Part of a small language model's weights: learned positions, 401M tokens.
Each number is 500 + 40 x the weight over its row's rms, rounded and kept within 0 to 999. Layers, rows and columns count from 0. Numbers have three digits each. The size before them is the row's rms in percent of the matrix's.

# layer 19 MLP up, 960x192, rms 0.0747, rows 767-839, columns 96-191
095:492433460560532479544547443490492537527437505507480458496553484457513497412490557534418464457510483543506422439444481503566550530481428509442538508509575564509461536525498470583530558514521486583487475501531497506511503419578528540518500551479443546436491518436464509543514461515472528526
113:523479448500491503570426499496532507422549504500486577505455509539560556502529569516538501478509511514488504518506489493471488492456519546555513528453508510579468497524481511521514444429464562540472415472426518477445575449491498542525469439429495529449516501488515544462518511552404453509
097:481545489563516520555505407498490430487463504429484494446484491570544537463477528537504456481579526476456524441494440516511525508495487409506540475493485590487522497547451498470418462441532543544539514476452454520498507472483485516544486454510489465558452482565534570495495478484544513450
108:443424446510427539470454471472542476479497483512484540507506504522513540543431494511475516486507508448473503502488491435464475559512577453596564560504496574451449434492517528496486463461521483535514528532460469478481500448516503526508506454504492541495472493523471505411566495501495537497
101:472475541497408624481440440469503471577552518409488493561507473491514470574521488511497507574502496479465505489495455414494502475465465474552492530477558506519590477456543475546462525519503458541493527478493521494545453409528483551486456470493500513446495526512499466562566510547459581493
106:499532594519458507440504491465509499515524508441557556557502500570543572484493531463545573546432508547466503523538541454445495591487477530483513566459424506552537520499463468543523570485498575525416493422441530479565486576541495455512517517529444464567438466495447452441499498477439532520
117:532509530534519485558487504450481508492511548511526455545496546509555549474530492569521504505515587497463508505459487506477463475564466476517425495437537608522509507498468502533526492466561502458559503456487551561445540486545502504573455544413495499503480556490525551490516518428532415535
096:443526458577475594488474473431512465506491570513511584464486510504519488498479459517493470480560553506470537499367471508502441442487531475481453480444508508533506532454446482489469531476486568557475534497545382397496486549462492508525434492512494452500484504480454503499500523479464508510
099:546416439557472491474501432506522564468543527429483580504499513557510458489542521483537492525504588523524537511410488445458504484505520501568446445496484480577536515471467473558475475523559527524516535522450478516470468501543470568481503522505436489551420509505477523495495481462514544465
102:459477516466402606500436495484521514490511541431443487510519563520514460431494479558574498490453544481547413544471469527504521484411538525544527411520486527533484401560501502589537507527487514472506472449494452454509549507446546473463474521527495546522473455464520469434575466537482499467
092:537501493478539583545524484554473450515512425489509560507562504536500468493526505470459509456459532486512515550489450468456498515539493520575430574438546467468458496514428467464440532491481492514514466487527506543544489488475492525474526503458478458542527514517486544519556405505465504474
095:574482523519486535524484510515420483537535562542522570496544491559491494506580519502486515517515549580468551481469526495431493548565441467498407547420466474514508467545468532483472462521515456544437460478599441511470518463482490502520543514458437420461528557553508533519520482490469447519
097:524508478532402536456588478476475533464472554455488549497529508507479467478577488488484541516496533513495481534472501628498464632523495472614522496501432554513470420544514483486461526479531460531482534510534387481485490524459442567553524533479476489497479526548477518497552467540472532423
103:522587530473486479433512408506488500529493488469479551481605556514582514451478513532545533609524474532493538502483512497444499472538462443488456500521555488420505522487495523525546561448536530464455470528480507534445471523537432451561523512480483470449454522491448511477497462517494512509
107:402484507439457494513587497524481480496540502485479469507515494505509408518525452492454529482488406515520479466504507503531474531430538510576517510487510501454555412487501437538538534481519550444480441494462490465483492468559490534478467510550552429452554582513469502510531502527533518418
085:483492520537460497442611496469441467488563509443536492492505461528491486552515502483493617486485475562511414494491449481512492473445513496559489492491466488404549489561552506524441472461473487543418479499511476480554563463510467478565503536445533493487533461514538493434471469438507462484
100:427496533531469503526514494543527413476527490569511481476571446564512552496451509459535599483531574559469470522512555503505551471460538469485422560472501531455402488530464455534475474517476586524471540456435453472532507428494483438555518471502528526506450476440511477406491516582508465446
091:532462399602492460560462501435472514514540519493529468504472531521525556472481461563480467446514489536480514552471535517526501467494496502460535531500476454491500498523494480528513553517574515501536489478562590399490535517502482490525522426490557496525523497606554457452456529452489426440
101:544439514502480526492498461434523454506475613505475478533497540469560506524497500536540463487491542531496548533432502573433511495510421469499475562439498506508508492445492468525430564446556499511516543512463424449492442443448463504542478469447552413429445546558476489502483515566533459531
106:473446552517525482561519516408438484518464508487515489468481506533499555587480506461494522533541559523486499562459402466447448458452387519522457526507479572502601385495485453476546491519523483504536490460533534472496506487519476541589441514501505454528438537464467474441563514473523464466
103:554427565495512505518549498458478471561450522523521537531484479561492525541466455480500465465540553539525461595457458483471478494519494478549562549532458547532526456510425476476488549443489525432458492475505466489531514570481526559544537477493520501547476474436536472456545412514432539509
100:552457484523504535467496530526553471530539526533528521417517508523513502483523482560525504556527559455459517458470396458484526450486480472519499454517453503523498459476539513525546526462462549506504453528481530513462452435512444509514481489417461545477439529521509547468552451534530484434
094:529532548467534522551500495512453436473509520525470506428487481536494502541571564497510509497521522502467551507496468502546507468465458560505522484473531442425458497487393509521436523493479492499468537427493432526509547523495533533564528469491462421437423507513482532545507543505456491418
104:467423511488500456542485482500554428538495495487464481499550500511470495552434496521544556474485482560528493494514504489487519512502517525504518491503437432447476480522546479615425535472548640557451549503485432534461469490469490529514499443537505526499465443482485555442451470466506493547
102:558441438623497470484470502510461458457537525516513496535472492498519474412553404541479534469535538530474543505483523539544446548475519421620490478496456548468502486531510460470461432522496480490494517532490479541478535517550460426567518532459533514503498534505516504482509488579510487605
098:535441478557453499503501442461504416496433541487470498559528523562507477500481437526484469475498473524482390499443536485476492590504500508544539540524489527411541546496452541466433554554545519488478506519482487477511480514505510522570479483481467511484532541478440471514530459567483498507
111:504427535525467505526502492532538436484547524439493468479516475524524515555475519510488499487586492480492440485506515459423518506492510431449494557496522554527529425471443471533543511484547500494518587459438501450477500456542539479457441473509465463439374503442466490493499529482468549533
108:613494463517526515441496488515437458428526535478525479458483568568530501462525531502438440593505511495524549477499492520483545593459446449504553485455477511495504532442494564536450482463511494488466484482483539488492476505524451498615536538456427546433466473508462503464492486577462475516
104:448408540536449444512472410513513515451503566502527512527465485518447492500617463532541502532549571535518515459429483462495451491521407508512468491502559484570521450466507502541488498491576532494424495505503504503484581510479392521530512497484448513483408511522497515511507433493524486435
108:542465565588502468473470511508538505513526508440519577511497556480503516492564494492509493502464478536531480531427571548488487477503456452580482476491577444478581485525527439515443513507493507548434459488478449498410605507497401503539478417453503496436413475488487577469520481492461530456
106:474506558542490526564495537506571452455541529579491570497494497502523509538542572496534462539540472498473404476525550464572482494584526476559477557463467512460446455436477516536451497406503468523430498451494452537441487480539477498467517480425522494501450498484485565538484499535486521518
096:534507505592493461462562541475476445484531527466486567480465480503593528554471468500454483484580495534584496493486427461524495502504514492549487635524430504510510447467489509537527497483472519472456520466406499477524501465530442540566504489456462525518451509450533538469569540566498507460
107:470422498495521473492535480484427505567456565540524548521553562520470485516506500524536472438506537548502550499464528452455493538503463478437460446471553472498539512468452490534499489497567490520475506528551511464473504536548486559551423408516541474540470564497532543471486512509522504474
097:606435531543536500518471485412490451505538506525497519531475477479490463493515520546417537506518535551538532555534486479584462514496493500534508526505443516455466544498488466479444522511530442500531496546444438498499443441477508530542494415480479521527463544488488464472491491500486412506
099:567509548488547479487481497419441506539529585532503498545588536532504523490585446540496474500492538490491519500508493490416565475484517457409457558455443464557425458475430496491466491449547507472549525533454468492410514572577506476526394501517454463491458523522501526451528462590498545500
088:501432485433495538478472462490468518506527500603566476593508514538445519439487471499613465467547504539481577478512544446489457540529475500525464506462546471461531466465535461437542549495504479493500486516392496532433463461544505507542498491508468493506503537560564466484516498487533525499
095:553398490614541487501493561504563474506541541521512422534550466514489500460561438481529501572473522459514522496456510510519543480507449406454479510497600506493487528486472452465488458500478485447544453502450511450514540497493479490548459507474484473409497583514586536529500494601481462558
093:461466520531496452452488482476511507483502579495539459453576563499488495497515515536488441544553471497527383467458521536474497444547512431467480545508491495521515466431476511527507614455549448482523566444508555387485541551499475507541515495523486499440491577494479470508583499482539439479
097:543524491527512558511421489441460538506476472479545616496484524524515508535484448537540502550517521562468474583480503566520496523455494520468560489469514483465576490491532513494495575459518550573430560495560451488533605493414471500496507479475483415427511500447442421543435491460507520500
104:477539497470537485515484495471404482486439517493532462533519507573493467429500499549472544514491554565569447479480527458489506574498415530577475486455524493544532509537464452554470546499518517527460590511493439490580511542580461443529499487546449492521469527442407460538499492545534431482
101:550415456543445531504536486469377486480474483468499578491472501493517529500485494552568490509501469517446493544502565556425417569463520451468536478532491522503524469509500509506499545536548522627443539503540518468504542416516409461481433510520431514484492518479484501506530499551532494431
113:556437502451488471524537458539468562423495474575509486535522588508573531473561519510493483539455500467570433522474566533511462481540477500495534544466481542512461467553458478570488496505554544514476558483509385502549487523521453495504474468485505505483457512540414395507508501530453531542
098:540524530537470510481508524490556507534477428471543513510568510554535487486443518532487531433490531486592485459491561491486515518504491475529537480470437500450515472475470531482540561470544564579418573525513482496492620460569484526518517507446460446469451494460490521475456452509461495515
104:473455504507475492436546470492520511511450523502477552547444502532482500502511489500503526491513499512605454524453494425518479479419449480579496577461484508514507401479383528509507508405504503498505516509470528516512497512578517524463496463453495510503522525532486499529545478547498572495
107:509471491447486558422441432441526488552464528455471585439547527480470461487537497552499470531416463565472547467477466473451543608470531456490487504425496540438519497488509502578512497518574518525516502532512490477512497571540428543521463446483506454550443465508470522445493514580503479531
089:467508478503513544555410490462462437495483447440492544458508508523531518521513523480506563534511487516535476445532489476444477500492430502490504563524470513454516483436573496487459554531551525475408494487545488502600478488461500439494422393503455571545467515496494498460563491558492506477
095:464418438459437508484497489531537511467546487563532511512469500531523478542540498590522478473453486500469548475522524509547452518541464426519502530542516477533520539407543444534457458457500492503498518408535511485472511514539445558525458485476477520519476476530505527457581506511587480510
107:484505493536441534568469467516517504460502542472509518555509428507427481425460534546460494527520629493509474523472461489572505512515524480515520471513452534546496535453480465503548465504552505595557499417537529496497517422497486535493398489528500493558477535488562480504548493493467576411
100:515473511513434529479451454506460538494432474501523533447485467565521524460488442562477507463578462473526518586519445483476553480416504512516487615482511484454530442521517412468450461505515415479542555495521486475456611522516500489499480428442558417514467508464551494524480487499545460496
090:484510475558489559495467434579520510524528507402467568443454476481475501492577460496494474480470565460442450621502476490565524470534513476498475552445448505443520475456480496492488543495495510512546460433554496548481481483483510544544506487471513416463466501483535477494502526504510460431
109:552438483496432470462475414483518477429486519463482448510526531479520518456524429486499591575521545479476524550461486475527559567501493462510471545529491557496482488497495432547479515450505541471531567517414482428444498504511466492539509471505511443474429545498435490462500525560496524465
097:581415550574527444499466504428489471528569579513478493503501494486503514545533527540411506492535573542508562511451497503448485485444455468520420547480538498467478538481514465515467501457608535460529491518449554457488522476438512464550528525514524511511484508464420490485498452627470430485
105:528462542541459472500576483426536506483542546444530513482541506521500533603503486551565598493560555538511526440445494459494399456509508509495392506476429492492476438490504541518470444407515471531476525488468470495463439534514475481486478464506526482525420441483527569482543473503502485484
097:495538447603480557469492476468503574488511514486514519529515560592547473584458579493525432532510512568434530545408490501494511544499513458508494470494443474477527449454472421466498522535508557523457520450488463441477459424467482453509432458472451482512520541475510432493483445501547535431
104:496500510538545531515443570500522511513451552520503545487436488493532449547544489464446532534562512556499529494455445516467432537503486428523481486503451506467563499449473463571429500446450490457516490462458520474480535485508458519529488429483528474480493517474439618493534520452561435567
104:449422494606505494476528536431463477488484539496513479509476455480510489601534473556520488511587531480445478575498515423497459465465518470551453562497538569482549529425466535504423537504516510518496453466470501434439470511537483542492467474480494550461426546486482519459495540462467462506
099:542510529460480495491483474532543536518499496484509516496526511500560417539516476463522524492520444488450419507430528485476470514542470462425507455490528488477603549466464427514473582419477503565429609501503497509518501479560474553488387415478551475480480525436476548464522518450556536508
098:405427559531472526524547532551448471510581525448500461497502572538453456531544527535553488440429543516550487558495511520495533563476438449550446538547541567460546473479487485565469554439524491511506500478554520502507576563555466515502515452522497458463467486497508500475436496509524555502
108:432521427547451527545537540522528458494513486465530497531538485538523525404519518477514509493450449578540496447511441547478533503504509496603502516445504481520493466483525439487560537556481517483486420486514522478463516494599526467478464453504492520491484552511528513536515408549518502452
098:487496498486589516461493497499550463522479593444511465527474449467518460487477547554476517560524474503525478478481485584522508561505517500510496439494500545483523492486543517595445504495543568443473475569559515479515474435481541575505509455471488438496481523458448505486516473452484449529
090:514454513450424495486447546412503570476545589482562486410502495512573476523510505513431490535532468537518507463505477536494467473414473459471492572464466528499610487491532520541485563479488473486566460520480459437499452473462538536531460486424526474493513562523516473495597510512409471589
099:544530521554564486468500503461383341562448499525557555486556437581460549475522468435508530559470553495463424545473525433417571527453513549520490527443480489500531428505518444488503546509479540493484545494427528482527506530515498480541479514509517433469498493478501445595471467534533432481
105:466457539535457522485439487428434550478443535519501603480587507542516504491534554541458463555483531543537470538502526482413456465506480522617534530502458544482532502478534513510493523474544507511514526468486500466532547528517450512557505522443461513472457490391426480479481480530494533505
104:533467501473512525500445519512473495510553499465501569548607514507511438489537457567437502490486493473536527487471464527449485557451465448497465548477529450499517484572505477556528453527539443460486450420528434543497550523550489547498528483475446450484476467478476457477545470578473476509
105:521472509482598496478501540507472452554545542437512504477493467512486533505533528494515493499549489394533430619480449504445496532561482466489493449495511538555504513498459465517436508480477440447463543465526434482564462499456503504496503488513528438478499454515466486508506518502481543521
090:504483503466497504488543492454536439511521541498567485510502499513526632532541520496454469543438491497476489500483502568523516443500478408444506502522549548465476524505520496524507483486493598460507473384474515435524455507585496487572513442511508509496471490496490459393515473527525488576
103:524519464495509485456491589413546455457522448472477516505531523494507495445506516615515602539472468547551465480471584446498501539519511514479505532468459570495539483458523501577530481450561568475528502526445559525466553490560498461483443482510479526469504543494465591481588531496466450507
087:528465448489472501528495478482474521506599466498525600483601534491529534500498521480391473556514474532433491459503511579466487520488440500513527494503545467495486437488392474494521509449617577549534469536549514493462535553482373516539464439486503416489495482483449471473503549481468450508
095:501523477446544528486519533452428466541524554478446516501505500518531523574488482494384490526514593455502493506494491498435496509435470510486519505503543519501536568538486507557508575522513513488528513510473528502515441489506544552565454465513488468554492555513472434443516481516511464391
100:457558517486456479453477419474531560514482554499565518473490559553476518479567514522512507612551472560468502437480501472429496549491460496461435512457560498478489489519451486527519458533481477522502560510558474429513524459571544425564482457492444400549464491485515527549525502516508432524
095:549533550531399465457505553489545527589462484414536565505567561523569575514456483544528552534493421496595538541535519459513507482441524516533559544553513512479532449482483481500487530442435559491475515499538471408536567441467456471476530488462543452522488471557512504447476412468489479435
102:485398550488513492552473525487445487481535563543496549549475501506502518469466610490502491503466558474505527469527409468486474511494401486506523578504495494577542524465473392566419489461513523511531469471463506505490572500555513495520500496481442545547469478540450488496523487491545479507
097:500503504491455605519430511497491465485481487508526522526494554514527479477490491488407530465504562492501426558514497447475474584513510491569499492445556539450480514379520386548514492477484538576506471487493497492538510422507483424547425498493505418468483507433544531547585507494510485573
# layer 19 MLP down (transposed), 960x192, rms 0.0722, rows 767-838, columns 96-191
093:498456577435500511498492526555542450439484524559436483442398443540516524501502458441566543536559526439483530434476465515504491522420565520486521455533422493555512543501502528444468518470491502484503528474497446564514470505519456532493498496515499529585526468536510444561451470507553456502
148:530502469539527497511435498466489553421559398538507540460489476521598521531416481460517469553465477480492556443476469562486486439450526552496536476518552452517472480483465485526481438517531521499451435545450548470451464504484465476490516525482474529530461480481481536483585535570486482539
090:558490396426493541572505478500544517408522437556512501529524476538467495517466509475519510424515497461502423512535479490449574465511492466478486492507486480513455458506443508534499518471529487475589525470577504476461452486572522510458462565493454599492522492481507482556556470531552526519
115:445527502520535542473394416510549519578441490480433547486509583502499525477552573537453455537524503543468579522490496544472521509448504493522539459495490529551508446480501552548512506494591454500551509496521500542545536468460472446511478449513462437515471468555487417506512539408461522507
095:522558539510581425508502425436484476499523548514474491573520505511520494457590528467514463505518546578505572451480545591477491485493511505526541468463484502472502450461432462566475497412478517506509594515505500439538515486531481533464489511480508470491514555501503410481465537572446528535
105:479487475548521490472480469457582488532441558439465450561421478518501442595428478466483488566547528504516429455531417554487498505546546508501504531494534469463528481543489516446542537442508513558509472512523498462433501493487481538483471505506500467520483450488488517524441499530489491503
128:504487472408508562474471435525564447496470496489518552450551475494552441516458449563552587530462481577467461464539517505438451466545499514486555512499525420505479503478523555606532530459537392496483501518481535511493505554546451526470469501502522506508498501494479506447491522591511516478
095:498588552457535463535473521525436515520443488474473438467519459522485543554507502439437558577459529548499511518526490480556517535505512485435516501494509471535513469452549551462527500503436547544448447463488566483485527484535550486456527529525530578485458474604496520514534486490491464471
094:462470504569459580508474552492465501464452477584431605519551521456401494499530489459433462456495482473452446452542480543529429551548509475584445491509548515484537463510494526546481447501525486462510463537496538542530458479460505422490558490540534465463479503521453469494484541506495533513
103:513427529525481459468445469489460485528525503506494532550490462436502427487465516459427499499454482481511507553513498497567562513481586533571513473524473515465523516539557517531485456405509493399487503494461606525420471507485545429499497506529499450482468499518431456534493551502526502520
099:458507453513525450482498504471589544471515507542477494480533483486508506563442504438427533526461493455500511487459449481503487502510422471447441411532595490574559480507469497511542540531494490483516531552523504514528516505519552529568487564507552532530425484466477468397454582449456546562
093:461369467503487447450499499510550496483538534530442438426441475474454490499483531547474464519516509454558449501484503474509434563484526533459495503588516489461537517534533484483499465523474571469448558576498469555487533497447459509478515432495541503530506480456456528472456529471501406474
095:495574464506506511478565532481507472422552457494468509473454491529499504509533458546518437485480498442476493501473481445568531477496551490539535531466459546518578533463557498504519486521502495531469500587422476479459556552529524440456496530514523572457541499446525492527443573569493583600
108:460496534563500472465562430550496522507529532467475488518458482489561436485567565479501492519404439563487527500522489514504530492531529411516530539532578447497521491526529485438452499427553529526462485489525494490556445497439561485455545423512529528531546451490543442485470459473560523481
116:494452490495553496485492477547486524487470508469422489507518508416490502438529435544462459529480534486473515448619456509488474534535451504463511496482461587519544520536514494525495563583488437502461511512498404548605470482467511653541406508509496456532413563536513583475452496461483532529
079:485486499443465504540505481536547475532510532540551530512522534474471556467476489473561417513535438504511550418503565488475520486504547485504535448549516533552405431576449580472547500507441433422546508461494496520465448451547591433485500423522489547532490558447524539539564528477452563537
098:535453483483503516469511502470506444503478545469470534609470502381456402510514518475500476498490468503537480512495504450500506510470549468475567450505500486522517521472520481555473564456471450517463453512508513490513531549589487475470519539515567439525485479539499469496555438507486542496
093:471523492466538513466526509560547470495534427531464501529437504486517518465541518433433570474481515490497523450538449488477526560529457550510522499458496503470427479571535534450465457466510578580479480522535413453478482482566450510447431581468474501492544471511504507492519479527437439441
091:548531468485462421533468478513486441481516516438439455484502466381504505536501483507488464487531535495522513541522471563461474469575467496498463617497528461542464520510482531484490506500501480549542443476538550490571504439447507452484513511524431539488451475504523448525459492493518561498
112:436540519559402566473455610482468546456434545562526527440498560491508499489509503469455534480426474500506508447442528471470475491531504462497542555528478526472482530544573511516500484433475462532454558506486542496460461482537497501517550529457543553485512550461464532429464503506537528560
100:489545478475522550497472556498513504502515456479526502508418435492505513512540455565535493529471489472507513464546548431479431577477569467532486472486472521494557486467543537444496513483543512555531479510521515517543522489526495485427546460439521564515500552516532516542462510515477477540
104:511482579458510440549567457532532506522501531469480514482469440528480520534487516468517509579509505515510491470549505504454497458502438513534470517553595538496535533562511448500484454523468472456473479576433529445525504509434492439505498492511493445391451561512479498477536544558544513482
097:474502471509481497491536513561489531483476536475488473539523493466483503492494532492517520528413474520568473505492585468538502492497501466451434551424552559521501473575558470495513459503477530457504481543486567464442464494479462406483516474483565484504463461532520495483537460529528484482
108:530534602539442472477494545534515586488446430525524514504454537513488487506497545519566435490561534567518530477559498478538557468488444538495467461486475523541505508492493451374487502534469474446502578466494498452504572506466469480494520445456578604490500602493475520496494508528509468386
096:483541475457479460491482479497503477539493446462489562524499526518589484542539568361467503514472517516519462479468511510453523435526466477454602522467544488473454517498458495521453566485569422514539436455545526495503530569552560487461467512541472482472565498521510458496450553487517503528
097:493495508456414459498504488553576535514476490496490498504501585479489483488524471487486521471485483496534491498516466534551488573534552532531559504560544498499558549492523496516416539469364488427521504532493456442460522543426507441496534548526482558502484462513496498528549535484508458452
111:571504454508522508515515502474509482592545439499464527437411508459447487486533471482521523586485573478467464481489505482475506447493466554534488526545455442514564569416521491451448532530484503491482520521475503505504438532504458508533502476548525450485480461535471479508502583469505448462
112:525438507537536474545468454506603485499576505490501480532475511489512508509507462506435496497508500455528493486500560524479493498534454569506579549440528455502523533519470463519498505519521436482543521450560459485466544411455518453441512514514448483499463477529516490548465549403543519428
101:520430479499545489413475489533530458498477569463500513439548494570494498525543463486499489528502518471478508513528463513457506638554510537508521472483596507495520489501515526511503546478489489512493498537516474495487370535535481561486475455538506507492541469476444473525454549416530538467
107:544471461493485439486494625512527450487560558507516526563465497478494454538546505477478541526500474478461443449550467509570531532506472462460502540469563527476520489492516490488520547515481488486524496457600489532506450507507537489494430559458501526461449588424444494544498527535510560463
120:529450517474548385529513590429469512490526514526444436445485539473563521481473486452472471501470492515514527564519529467464582479507529511524472583540494500489544432523528490474527466451484550524512513518500510598483433463524451512436423481466490482513512464486370536433516546528491488565
084:540469459528472438539516486421541578417553519521476503533552467446514463596454505518503458497525513517521491438498437466594542454440492526539445469483533430518506500473544496531456514541462512517457526490458534477544409456466469473541493528538474513483420433474521520511476494548446497521
112:570454491497565508534522482532508455438502460528502489479562481453474540469533535415532472486468543467561486501531485534492419518436527504520433529555425530571472505533415494495471465517524498444469531424504506523554571555415490464560473553473556482461494525509470474505444562528477535509
096:477545525516456544523589504484494497493490483495513505458543576510500510498559463566458479532442491403539497420473484489589481502419464483510459469533473557530544525526517472498494495549461536535548521488489527491547567529475462465446534579463517472528435530461489486589494484528446479547
100:444439537533492491516454494531521542544538451474471393531453439518519547464463432520546424546474513418467556467481448489558459597575479514501536498560507525533492485439424538538509409479507486504455535507514446543475481530460525485496525463458473502458508537434423483488467506515506512483
086:525478558501465468532542514498517554491458543427447555488493534456513470541429518506418485423489498475552540601451474518493528497477503522419459531571506481548508571486514527513494495465497481521484514521492580462482484479512504505415553466407441560548488505431522514472454531510474483459
091:506495564455488456531442465556441450559500511537417554422519547434500491531461543524468546504500528535450530483550540489431536495479572530452534489476557451544523485524503499510415524538536507455443464459506457549412533535487513540474506532516506479477438466505466546468511507505497573555
091:509498507520571452487498489552490503454497432448472588553450440424534560484436485469569624526396519481522530545489452452554511565489473529556488403539452532541499523583507469489448523499517528505483492564554550555570457496490553508503526523458488483504553393447545524519490543510461509532
098:475512483490487517512484526541533493471476548464506557560522475493497487505501535492471523480534496427543523453449495476490466559496530515481447480449509481537456470499493482494472498546513571393504471540540592489451539476527423488479523565544444426542494539508515568446496506462511500424
108:446498538469491481489499501458439502444515586550504495506464515512549549516516559476509466455481527477460468527526443394560583513528470548470489504512555425495456522424518476565475524505535514485527502458482515499452479490562580513543523524503528534494454483541492499522405492464518456490
100:411524495500494512523436535537543475431549511482504551541408465450539475451528447505486473551488482481566493396480496497533558463496486489490530426500524486526556500542485488499505516402519571412554502482426522507494566588517482519542570534516603469500531467521552480472470562467526478544
119:507552539546483548514494494511505481483502522433485495553526504479506470465451483488400451540488377574509522463487572489523534512539535501486466585503517494544490465441481472452481545453541511483518496500560532475464531495463524552480495471547515471470583526505481533536458525503588476510
094:469542501537462395442474525531599467551470517511500525542509485499397460472486521479525463432516416493495540532454481532498532542532458483460525507458460448476542471472563465490511449436510463517589522525485501473506544532496590472491488435493445479506495530535532475531568505459544437506
106:508472480475460438544528471520545574486461496510504519486453512518490507507475439569513508544438550461468491530497493544498502512559490492451527541526508536539517542475466471417491424580503540425502499535505433511460436507467539499530455491522488472405540529527482457519534497527490521432
101:515578452456518544567527488561536556482493435533434536456504504538464493481525546511500530493478473523536567493515527481474522456496426496492520415515549527471510510536460495479452481502489502510562466547564523481529471485468513569531520624548534564483473492490530461466471495495456505519
090:480578442455506538418503519493506492570477522500589464488541538551518496444518488503452563462536574422480483489479494529499487485560541530502461514485537575457486546512465505496528507463489512467501552504467407528455586550500509515534492474479544447516536479545496478549460495430508545564
094:611540512543570478584517523480543404491517567428498483419538501488438533458529520473520506411499449495500481488485500607494577507456491549488490416452516470468497467556451502451528459519487549466473419469452487449495544493507530507447599545459562443512493436484456526512504517489468523514
111:503538515544577473468450508483517445527479557380547585435477517494447547514500570502487531482508473452402475521513465464507485493571504579434471466529555466507538548372501520531520548463513512524573554580565588521535516516573461483540473433484461469453426466464477517522484562503505466510
104:501511504515546480446495522504442512617509515487536544542489506466473538434489482499510476504550583560533470508471513506474445468467469519504509507486523451434472444518459549472566482504497493532538531520551503494498577440532454474470536514460504494518501557531481465521480514480541450455
089:521504505470541496448479542483511569517477459529494477469522478520434471534470544574539555442483443534476536500437533478464439536522503491543502483515539551558568476508523484521498470459544487459462500551478487508497530541565495495450423499536493547510439434563515499481523493429555506555
111:459432495462478526532447487460456522504516525521458555455469467481493476502466510533502502473464492552459531495578482430459470539511484515531487506476551468485496426537521488501531511496479505492511438489557467485553516501513477499461410473414542463531493477534535553474510518547555596521
091:449470456477517570528520464507552526458511437511533520439523433521554496546500492496453452530564470481418493488499447488511496437493533482502513520491569506500508465542504525492469474476451524487477477525467514503399622513504552493446543521488486547566493501613490521517422607503491548490
112:482473456542476516510451498502501580475541382474413603540451457507511433548456494467507533545466453470472526528482500541517535469478480463494569500513492517447545475533515565497443466500536430493497566463494559492484498513523490540490496514523506515507455487513481505548518500527529565556
100:585541514536475412467528588493461545468512443474525397522449469478549508459499467499465489530506437541493513516477473520505596443497460460464550487474472447479503557561509471493490443503464573533547529494451476543448534523516575563508504543460481490520528483490515443489523456487510525483
103:509500587511450494578481587575485559582533480539480506504549464477473493479513533524521411476504501517521590501498481481465493527457517462505455471535480494521517431506449457519499530475521419516499557481563509546564501499521523526441485468465591437471500495505474456462533460501484546566
108:510523522480510535499490480479495491561511507544502537620539488524525502530487530524431553470467501504411551496455563445496546550550495574466467477553414502543508508549481420473572515562497479456605501509492543436548529486472513461545450567507466516522484471624462451481448502480445482556
099:433471499476533475540494505425549463454482530510532539505507471503517493388495442504488479545465485554486557500496574485540455511523543555569538490491506441514459463541479473509537481495482504416573510457392504490535528567467465527449556526539461527584539485489449530511500465518480481458
096:529477467436518504537456498530549611531509483503516531537486493507537436531452507407553539502588480543462534486501455479531422522477533567467516527529434494597438526515420417500564454540492544450515493505493460417483522490531549472477499548531468475506516380435426470508530560447487485538
108:457557522454494525489465505473507521472498455509544487464501544491455542495558501514500382538515499529525492509407525482514465436455530506466543512531513555534490535526519443496532524514494431431445525535494462594583506547522542477512472474523470429503514498493477435549491575418429445511
098:490476459511477383496530515524502591505474508574469498470476626484477490584492480503476483504510472425492527470472489530491513476523492569440528438484467512506504524512486563510515521482432375486479501503468411516495488582522450499426531538516516554539536522518458549490524508530536530510
093:523482471494521533541515498507544511492504469565460528513558452443505450504452564501537486492460476449525510562572558531464500476530500488519484458591518512497464463516503529404494527461488483465487533408559472551470549483487573493427514525477511530532538437491556478479503574466540485506
098:515542500461494466490549493484621500499562500538513530561471529485513429517427523501482454528498493485546530494527416532493448509549456500537507489545478559534448524472453466545475463497505514536477585484471481421524474488479492532464515505490488510454469533614445514479570473500500496449
110:532544568508487553500478453454544550552481490462488564494550462557550503460504516535439422445456506533599510470565499533561570506477501513524484555488486518504483503473498488458533518511532540403541574496514497468514482471484450489477520460542466545524483579527439527552530511417535484413
108:496492476436456502524540431481528443541504476528478487489567485474486471499550431505531500523510599466514463587461516510510532497505504576478536525556519511472453540533445447542548470484492470514517511483492475524560499476515515504532462432611453473514476509553490417516457566473447540513
102:455517460492500462468456524522572463478518479407437541470520482472508522564485571519522540498513591567545519443493550540456472472382520511445586474469522489431462485541443514532532486518498573512517470520479459435493438450533508512456456498537504472531510533529519470473487447551480583443
080:532496515573415490564448487470501547520534477559444463440482454507513457453541500517575560555465516465475473533539497465560546521457438534469516479520484505494484526507476462510528561467559436473477456517533511438513481469506519484475474548495480514472501520464510558522548528480494540395
112:473462516454579507493507473540495437497498518444488529534479508465476541536527490520454497590472484507463535526465530558519519530515497513511594553443481459482506486506548442472547510513553546493489492515565468510542521577430443454514457503444491371421472534568498470570423533420526534441
081:465524521473498542531516608479466516541463483454520377457464535581526485509449480484553512506501478495525463500533501481495493509507520537512513569472518498501474562439462571489435532469466447421489511470519543460495474483518532539414586456529433486459498526502452475556506511496571517448
094:455572515524450480437528426513528524474550540439503458458431542496421418447527500541499403585580481488507470480511562522542502450504538529506538511546522505503561500537596522479533451446512455523556466433467495555512531391495595480506538481545455541456569478508480515512507474483548531441
100:518550463539462529466449484450508498528507531493485494424530526437525448508522460578526470513527544502504507622504500546527454505429579521487502471403491506495560496458593519428520519573585500505585487584484462493416482503498515526578456538459484503539492484444517510527517453496518479495
093:467521468491554553596480466519568493506425547527491506484430533406450444464509531546485475433520522474518494486489394513483504489485486462454510532530528496454519492517508535491492446555506487540568504479596465544500446569579526467531575543490530484484493512469477495472520525450487511561
100:474541470466512517440530442534496476449425472477492507461540506452511398526456490507480537558522511527493548520482492512553515507482555539532454486425452469484519458520441475477485421495551487464524473525517520484477506509502494508445571535541568437527472520479501509496526462545420523492